From a checkpoint of a small transformer trained on Wikipedia: width 128, 4.3M parameters.
Each number is 128 + 24 x the weight over its row's rms, rounded and kept within 0 to 255. Layers, rows and columns count from 0. Numbers have three digits each. The size before them is the row's rms in percent of the matrix's.

# layer 6 attention output, 128x128, rms 0.151, rows 0-99, columns 64-127
115:110133111113150151153146141130154085099100137138146076139144131168117109166149159153116119157097163121107123161116128077143146115108164137145141102141118138136133099117131112131113135126107143
105:127123091115151159139132115137106140099123118148106125092156129140097073125123136146134110192137143123147106112103081128138134109089127132157152097136161103114111151140123120157125144171125113
108:114141118159129105140114151152130100122123134122120134114102113141160122146101107147132111112151126128161141156096105097101119096149119127115142077179161166141119096117115149111160104098107136
100:107127128137112119141122109112110108125142165127138143110104120139141107153177137160130094138149160110167126142153101121143127183126164105130113141090139123134098107096142119120184103139155128
097:107142140106130123123105140073158128096098081125134108108110129149139130106154119130124144111131128111135144099093136139156105088137074139107095091186134130115155131103138158108142131145106115
099:118147125125132177070142114131116107154147186140135151118118118106069124118106114118107134104127124150160123132168102136146127166118106111103158170122126072155131112076141154147145112090127157
090:089099151131149132122119133097107121104159131133105129155175136101129145119131084101128144157116144139129148158117138171141114150117103108102148084118130157120146118157113149113131112109176137
098:125159119123142132142138103153080104130164120112151135146136165141160093088146135100143151128149124107147146149170119123100118135140134129168121160171100135107133157126110118133117173154131142
103:059097132129082162138124116125109144104114120122096118130106123061134105145104139126161101125122132106159161125090129091087167144120075135110131149157101134106124134119119117125116175121146116
097:119131105099113121124105120092165114123139127145076150104113131106129160132127134134118128121126106132149127146136114103154100123124115121119167108151127149153113137110131101113189132114139114
097:105112145078154130134127151121110128095148116125159144136114124146135089113084115133096187133130158113161123152154158104123153118132113117079138118154138097112148107138137109154103117137081138
090:154162130136106113114123154129112140117124096150109114142152124128149119119135148119148115097124147096118153140126125158074142155110156148074102135117097140117104141142108136116083114117129141
105:109141145106125169123141135101167158112126100120125140143059118105104126108096106140123103132132131134153104104145138115131109102146071143146123176173114126130138184114126086121080131086139148
095:157112118141139127091126176105148155110126144111126088117093093117102140143133098125155102094110130165126117069131138119135110143110109108100105127109135156120121134169131122111126100127155117
095:137097126162156100087134082104133120169099168147122120116169146097110136139109138148116144122128157132148125144107167107176093165139114137132152098070109104125155155134147132083143161134116083
111:131121087108103162121107125141154150095121114126085131143195172105124139100117119133090108132102142140098104117099154132114131156136119152161137123142101145139140109167116169130125151100167119
098:106144130098135132153115108140115176097129154171115106125147154129140117146190113129118112147144136145136132177125151114144116155132133108173133092137150128118151107140121119124104121122117102
106:159148136108113118140149143141129139125087120118112135141135158154110127146131135113096088150105115114098110104120114125139080127151121151119144098130097138133108176139130107130127126084159122
087:120125129129081136125131156121145139133143165087055167150129119106141115126162124119157146111147149133116136156111133134122073140120093145092126129117100156145096115115112152089136146152116100
097:102121139107140134169131119126158132149118143129157126143142170128111098096121107115142147133118133085108149132161108163089119107171104111118119133175190123112111125104150123146174096147160104
093:155140145125117141169117094135122119141141135090108094089104161091146151175113067095153108116128099077149134149142134137155116121105111111142126120172112157156155134100160130127110158157127153
092:122123085087125135119141137146144094128112104166132147106085125148105123116123140085111189133130145176125098136109106111114121099146142150142138156127112103137107113115111099159133188095112130
091:130110128144158148109136117109107156095144122123123143148145125125134127128044105149126144144130117089110154157147098135144101117140107122152146073150123145111135134110126155136127093128139160
100:153135104116135149137104122160090124127151156123119130124128109141125127129127117115216111121138124121103128118156165139089097148083166101112143139148123090111149080129086114091142092116116115
089:143133163130140142118102103138146136138158149083110165148133132123152109171110168116102179113149135108162142176160136117159136191172122128175131116123132149126148129152119123107128098126112104
090:137116134123106106131103145137075135110157148130118144115091124109102097089074094131140112107171172118138106163095110159120118141123099135113114162124134093130135124120123086096128152142134068
091:136124120157142161131137125118108123106111102169081110107130137126116131112126099114152106118105126084125139152168128136127112147149127118151172150170138154129113155138121179119108115149134151
095:144121143139106110133111133149182166140123149110126133133147129123083092158119135174105128160150141129123100103132111147098101155119105141121155083112128147113158167152116112109105151177133149
104:128140129120176120122133145115124110121152128118153130148163124131162108121127115074169136121105137144110137148136114098097140125132141119137113106136092167127149104082102139146140112068142143
094:121144144119159107075153178146134081147144158144154122137122098123091158143114116113112129132139096134138105110160101125151141143128134125117121110129112140137106141139160143147188146169104117
092:130119139181134135141129107117147146126117125126167126189092156087124117128152122128144160145108139120088105141120169152135126128113138082138125101115133106123142112125130178122120131120138115
097:109128140126134166132107120136149137118110125119119107150170151111151096108171128154098089145118126103148153114161168139139149178161171143151124106152109172138105102122096132117149153171182139
092:114133092112082131160128131142132134171141140113121099168116113145114120132145174133125108117172101125114090138132157171126143157131126131126169161121134165120089140118146134115102190103184126
103:132132144105145159118145143142167131162133100100119120145131107118124141128121120136106133124133137156171114129113117183112132126157128123127110122095166120122148087100109125092099124120111112
113:127149076138123116143131065123161129129149153143115113143143126158163120118116158096106126155142119117140130105117072139109131147142120109121102141123105176134106162139152169099149143134154117
095:140132161116137151175143091113112129120111147147127140146135122115132205118119121145093104145165119123130089120132123137116096125086129147137120148184137125121119157140132161128136112122127130
095:138126151132124114127143140166139160157103136133146159137121132117125089134067079113119126130111159138122109096121126158123123104110179114132180092086101101137115108132098110162121141093115124
105:153173154081074136113103104095134125112087097129113093145105097168113112151140133106139144100141147126114150124120160121134157088133129115097096129137111122139141141122095102112133112090135091
103:097116121088152124078106141080125135085091127122144113116114094117151142124086168130111127115144133131140149136116106143125104143111142105124108085133138166115100163108162131148143120121172105
088:123140109122139082134186105119091150161131113100117182103167085137134127140168128152148118113149156100182092096157134109101118131140143126103092142138164124122104141099168148130134149102090126
093:109125130109147092107124100138134116125109160152145152104158125136151151119135161134143123118138169148165125157114091142166115112135159103136120146128095091080110107130099135132106153150121072
104:102123158152135148129094124105079094168132122082106142152123166159124139121118196079139153115139115088130146139081122105152135081152107110170100123152110119135114130115130127142111145138149080
114:127150133153140179100133125114132120127105118110120157130132103127142141136152138141131081118139118162126074166146115124134121087158094133111113105124118156127145152140128143153135134143155158
105:146140148127131102139109142121141127160085143100165102140137140132164131115142146174148154111094139167132156123113112104112141125111154113139126146078119160090141138116112091169138094114106132
100:156128107144106155104143119109132163119086089140089119115125135165102118164121136118128108126125107126130144126127162126127111120121142132140139107160105089136128155165139162113142106144099106
102:124100099133150175161142142097084121170130113150119128096090144107129139128108090122178136105151134157133147134149148123097131144124138148109163111126151131145149118182155118150122102118097119
096:134140109136161121090129159132115120124111128108098124165128109088144114171115136140148111081197127153099128126145113142125148111117126134124129134106142114145121115102120153134142118081103125
096:152160142122124183134138115153184149154137114139128081123120120119098104125095102131110121120113103132085126132107148118093186121109123141130125155113138124152160110115113107139138140156055177
102:110144138162149156142151130143151176156132164131097090118100158132125120127104128122152145103139121131132110101113153099160109146073084131097117136151150136109120096147104141169114092117108125
104:130165121143144170163158130102150104124124140092136115140119151134133135162124116096077124123094148168111119112123132140131143114113152123138126114151102169150107179120125132118126153105130119
097:116150145134129112111119100123155173073145141121097136106163131124171126113137135122105129143142134187136103116137120112149087153171126132100106122147138135120137125138132103112129113128135116
092:116137098148153096069158156116095132127156151155111113113146093117136162144152103114125149102121115175147144131122156156126073075134132131135090126110191127124092109123157115121166171149104122
103:150083150125117123109127141095121064101132111147144154116122134118157135140121115120180077157105085103139127121127150156107138152138159132121138118118130146152161177141117139113134156083142128
093:139122098123136130162114125143143137150128132114148161130138164140107150094106137115107118107083126115088108134173121127143169131168144061080135130167136142146128172144122140141154139135169150
104:157114100142093145141134122121118141127132114132117161137133136161164087121139129119136127112160143069130119156139140114133139108186139119164092150139149126115122162170130141140169099138085114
096:158161116130145150128111106137093171119107137119150129135110154119157122154131095143136123134137117190096111122102155114140113127141091117138088161157088126133179116152122110119128147141100137
085:088121143111143167107128126098131153141135089094135135162123113085152121105165124094125168103158134113112110141113117157120095130120138103173138146132150095127149145105132133157119116162109140
089:126141138153118173161117093126141146139157109134129107120149123113128129140098150092103141142154161081156130150155119114133121092098111146075135121167121148142093078127096105129141157125127128
098:162131128174146114129123133127144114119119150119115123103096122105129128132141129148131149119136089085172128135126131101138127122155060177089120140152140128148176122123123149115145161143137123
093:179124114102120105130146134112110105132135135161112120092159119120168095155154155149149089109172152123129132143127152112099113096135120127130135154102115116139128143156114126146157109157080153
093:111087119125092131157150112146170167120106101117142141124122131124109100122135087121156147133098123148149113140133157135122126126156146118132140149162133125127112124123136156108158098106130121
109:106147153152126111117101108148119157113127116132134120134147161101111105118193132130138108119155084125102133073119156134125122129128101122202158091120135144091082135133119082110091128154095125
098:098127127089184135101153134099131131122125128139178144165136106133145165100094167097084112138143103148120117100126110107136127118095132129105117102162133151108138148147106089142173103078154155
099:126110159116120107141103100113184112149129121125152135074110125126084117108118098147098153094104143115157109088128140119150121121118102122097131117127118145132129131091094130104149157113181145
105:130108135142109114079160104127085164104111144124117151123127148128110099113119159122106123112087166132140107112123141145183098132157078091144126121125139141122109094142127135104122149127133179
122:118116141164086132147114167113134125136100126109137120133157132114150149153143117166126111115114133129130118150146125097144151111149115131141135107149135164117153104136118128130129126142100134
103:154107109089123127139150154133087160116136164159119185144132122136143130112132169125095108130134099133137124125152110111152116083160135129097107104135105154123158156070080132150115131082126107
095:135131127140085131095107158103118155136128112101127139119127129134119133176148174132152153120175163118156135164153117122158074092107112123163126155127115136128114101109118141135121125114106122
100:163132159144113131146134139164156149172111110133123142116152133125125122176140092155123099118104125165133124142168148134105106098121101150134157140131109121139105148150113102129153093119144144
094:119137133081131091148148158099144168078083113112124144134171144092121100125119133143115149159118069117121118120139102123131132123124117125132140151163134131132111140093120133126132125154120152
111:118153157112097164093108121144189125163142136109121125134138168145123119146128124137115122112091124111166068139118112110113137102127126156106106114089170128131156132149160147113134103108113129
098:142127144134135130116134120141120094164116127112114139148100113160127143140125104149090077150144139144155118124141088112149116135132154127170145131132169120161107118129115125149140145113154089
103:126118115131156149116116095162125181135130143135084153083133119145134126176117146094108115123092184183124155138174139123137136126119114124112129159133114135128155101145112135136120122126129097
101:143137146129150112136139079141155160124091128089141188129150124180149111149113154168148108136100132140155082100133093135115110145131124137155150116119105093135106113118129150181105146126145130
107:128131128155126119122085109113136128077107151115115096157114164153147127153138105124109137110183132110164146149115120124143135107185101115154095103147119130140176127155121113162137130112124118
095:152154145135105158173112137138150114121114140131150077126123128135131126172133129154123123117091185132136093158111122168120167158154165140102137106151131126153085163156133114139138150145111119
105:153158105124117100126136119125096137078122122136145100138143153151130104151143124149152133133155137119161130176106103130158124129128135148115124056143110117147116121159092137148127141148128137
093:146104156102127164113162149133126136139111118123113140194132106130089122164120160140119125172148116144125116152124120114123115164128093152132129127146140119110132099162166163123083133131153104
096:135127130159127119113158144127194152143136118124108117152107109139115112143094128130150112132155100123130091103086102131125116164134135132127104105119126090123140148122134144118135141177163130
106:154120120133117103111128135096138134172126125169148135136168125127125109128091158141127187115126108106139120090135141149130127109135156112185138139087124122106095125112125106112112159147137122
100:136133134126107131123160097158154179109106137092138122108160130103142120095113120155100102132110133203134168101117117144130120169128131138153141141126139137179110128154136107136118139155158119
105:155113150150119155156119129087126093107111110127156101163079123137136132115134113146156122135138159124118124150113115111158074102110108180118128093123106100141101081101148108102153138112068118
089:083138143143149127150123121130141120114145188148113116155123168090168127113123101154144133157126101124098128120104139168118108144092135114172140168182136091129143112123084169101126106124127164
104:116133138130097128165109107114167111107093095118113152162096113121108107158101113092096110143117148084160120172119166118157072109107119125137117155116129145159120130123128122130138134113127106
095:128124145161121160144105110125134148141111116127172128103093145132127120125111128132145144094115130131127124117144119095125153157092097118085137134178065127175136138107145114153147124111102115
108:151148116130148143106108134125154107180111088119147134131103125119170169129160114117132124108140137116111117128122115105157124124138150161094084117120164116134160133141137129151137125098108127
111:140117124146143122101108140103123147115124167125141089159092122163142104141095132124123139116101093163121152121121126127119150141115160116160149095111133149125117132162155100103099092140131150
114:097091118121142142145077121157137098084146140124134146154131137140121139121140166104128166113119160128149130150142094136155108111160115129125144081149133151127109097132161127123195111126123089
111:135112118110131184119128109125138091103100143116101122144125141133120117123131120077113119092137131096119163142118138143134125110116148099138130125083147146137119129136134127135134088116109098
091:142152162152171139102112082142180131138129123138098122167147136147059133124109125100122117127096116131119118111164120079127151128104114113110133106134100115131168118177165139102146133137148123
093:143130114150129121092122156138095099089141126112131127066148125113133104102083112133131127170132138092127134115111114127117126117168119122112137172140174141146101167093173143125130137158138093
088:117134140144122116129137154113137140164126114122138181138159144137167089144138135098117102119112174090115112130088103148097144110129069142114121155134170165100135100147124151147150141149103113
092:122105147125132147089156081163138128101156133121111099100184147094157118143107154111168161100115144115103159159122086147106112134123114145168121134106130168132144097145138103127136127115137123
101:149141156097139166106112105132099116140117138110157127116131146114107116109120120113152141119093110140116132146121142105101153123131129083156113169127133139127143162124117086132102116084158172
101:161136129145114119131130101149096148110140113159116178113157109147167119146143139136103109132162126127146162118150115122171100155150115152122091166127107087150109159141140166090136105087123106
090:100154113118146113147111137114134094151122146161097110145105162113092089136163164169131115122130107134173129148105113085124143130129136155150121146111106113119139154165135087105137104096126116
090:138118114130131143130112168121120119063127159083125110142138125132132162120137139117145105159141117129123142154136170102117104145108132175152111104134082137079124079117143135136084066168124090
093:093159121090142134126133138098145140096151105157119137144104134130128125128100124096112112160125139141137088141132140123144154073119081139139110083154134129127141140083128175142113129120128075
103:107137162160123147144145148139139111141134151125132133161078129090130115104089133174144136111109135146136103153143117128100109127113100170173120119130133110161130121118146129175162123151167127
107:131152086121151135132116118165112132128172124122143158119130125139090118108115094127121149130127135155107164135113142141104147140106122106073130163154150110119115138068123119130149136153133151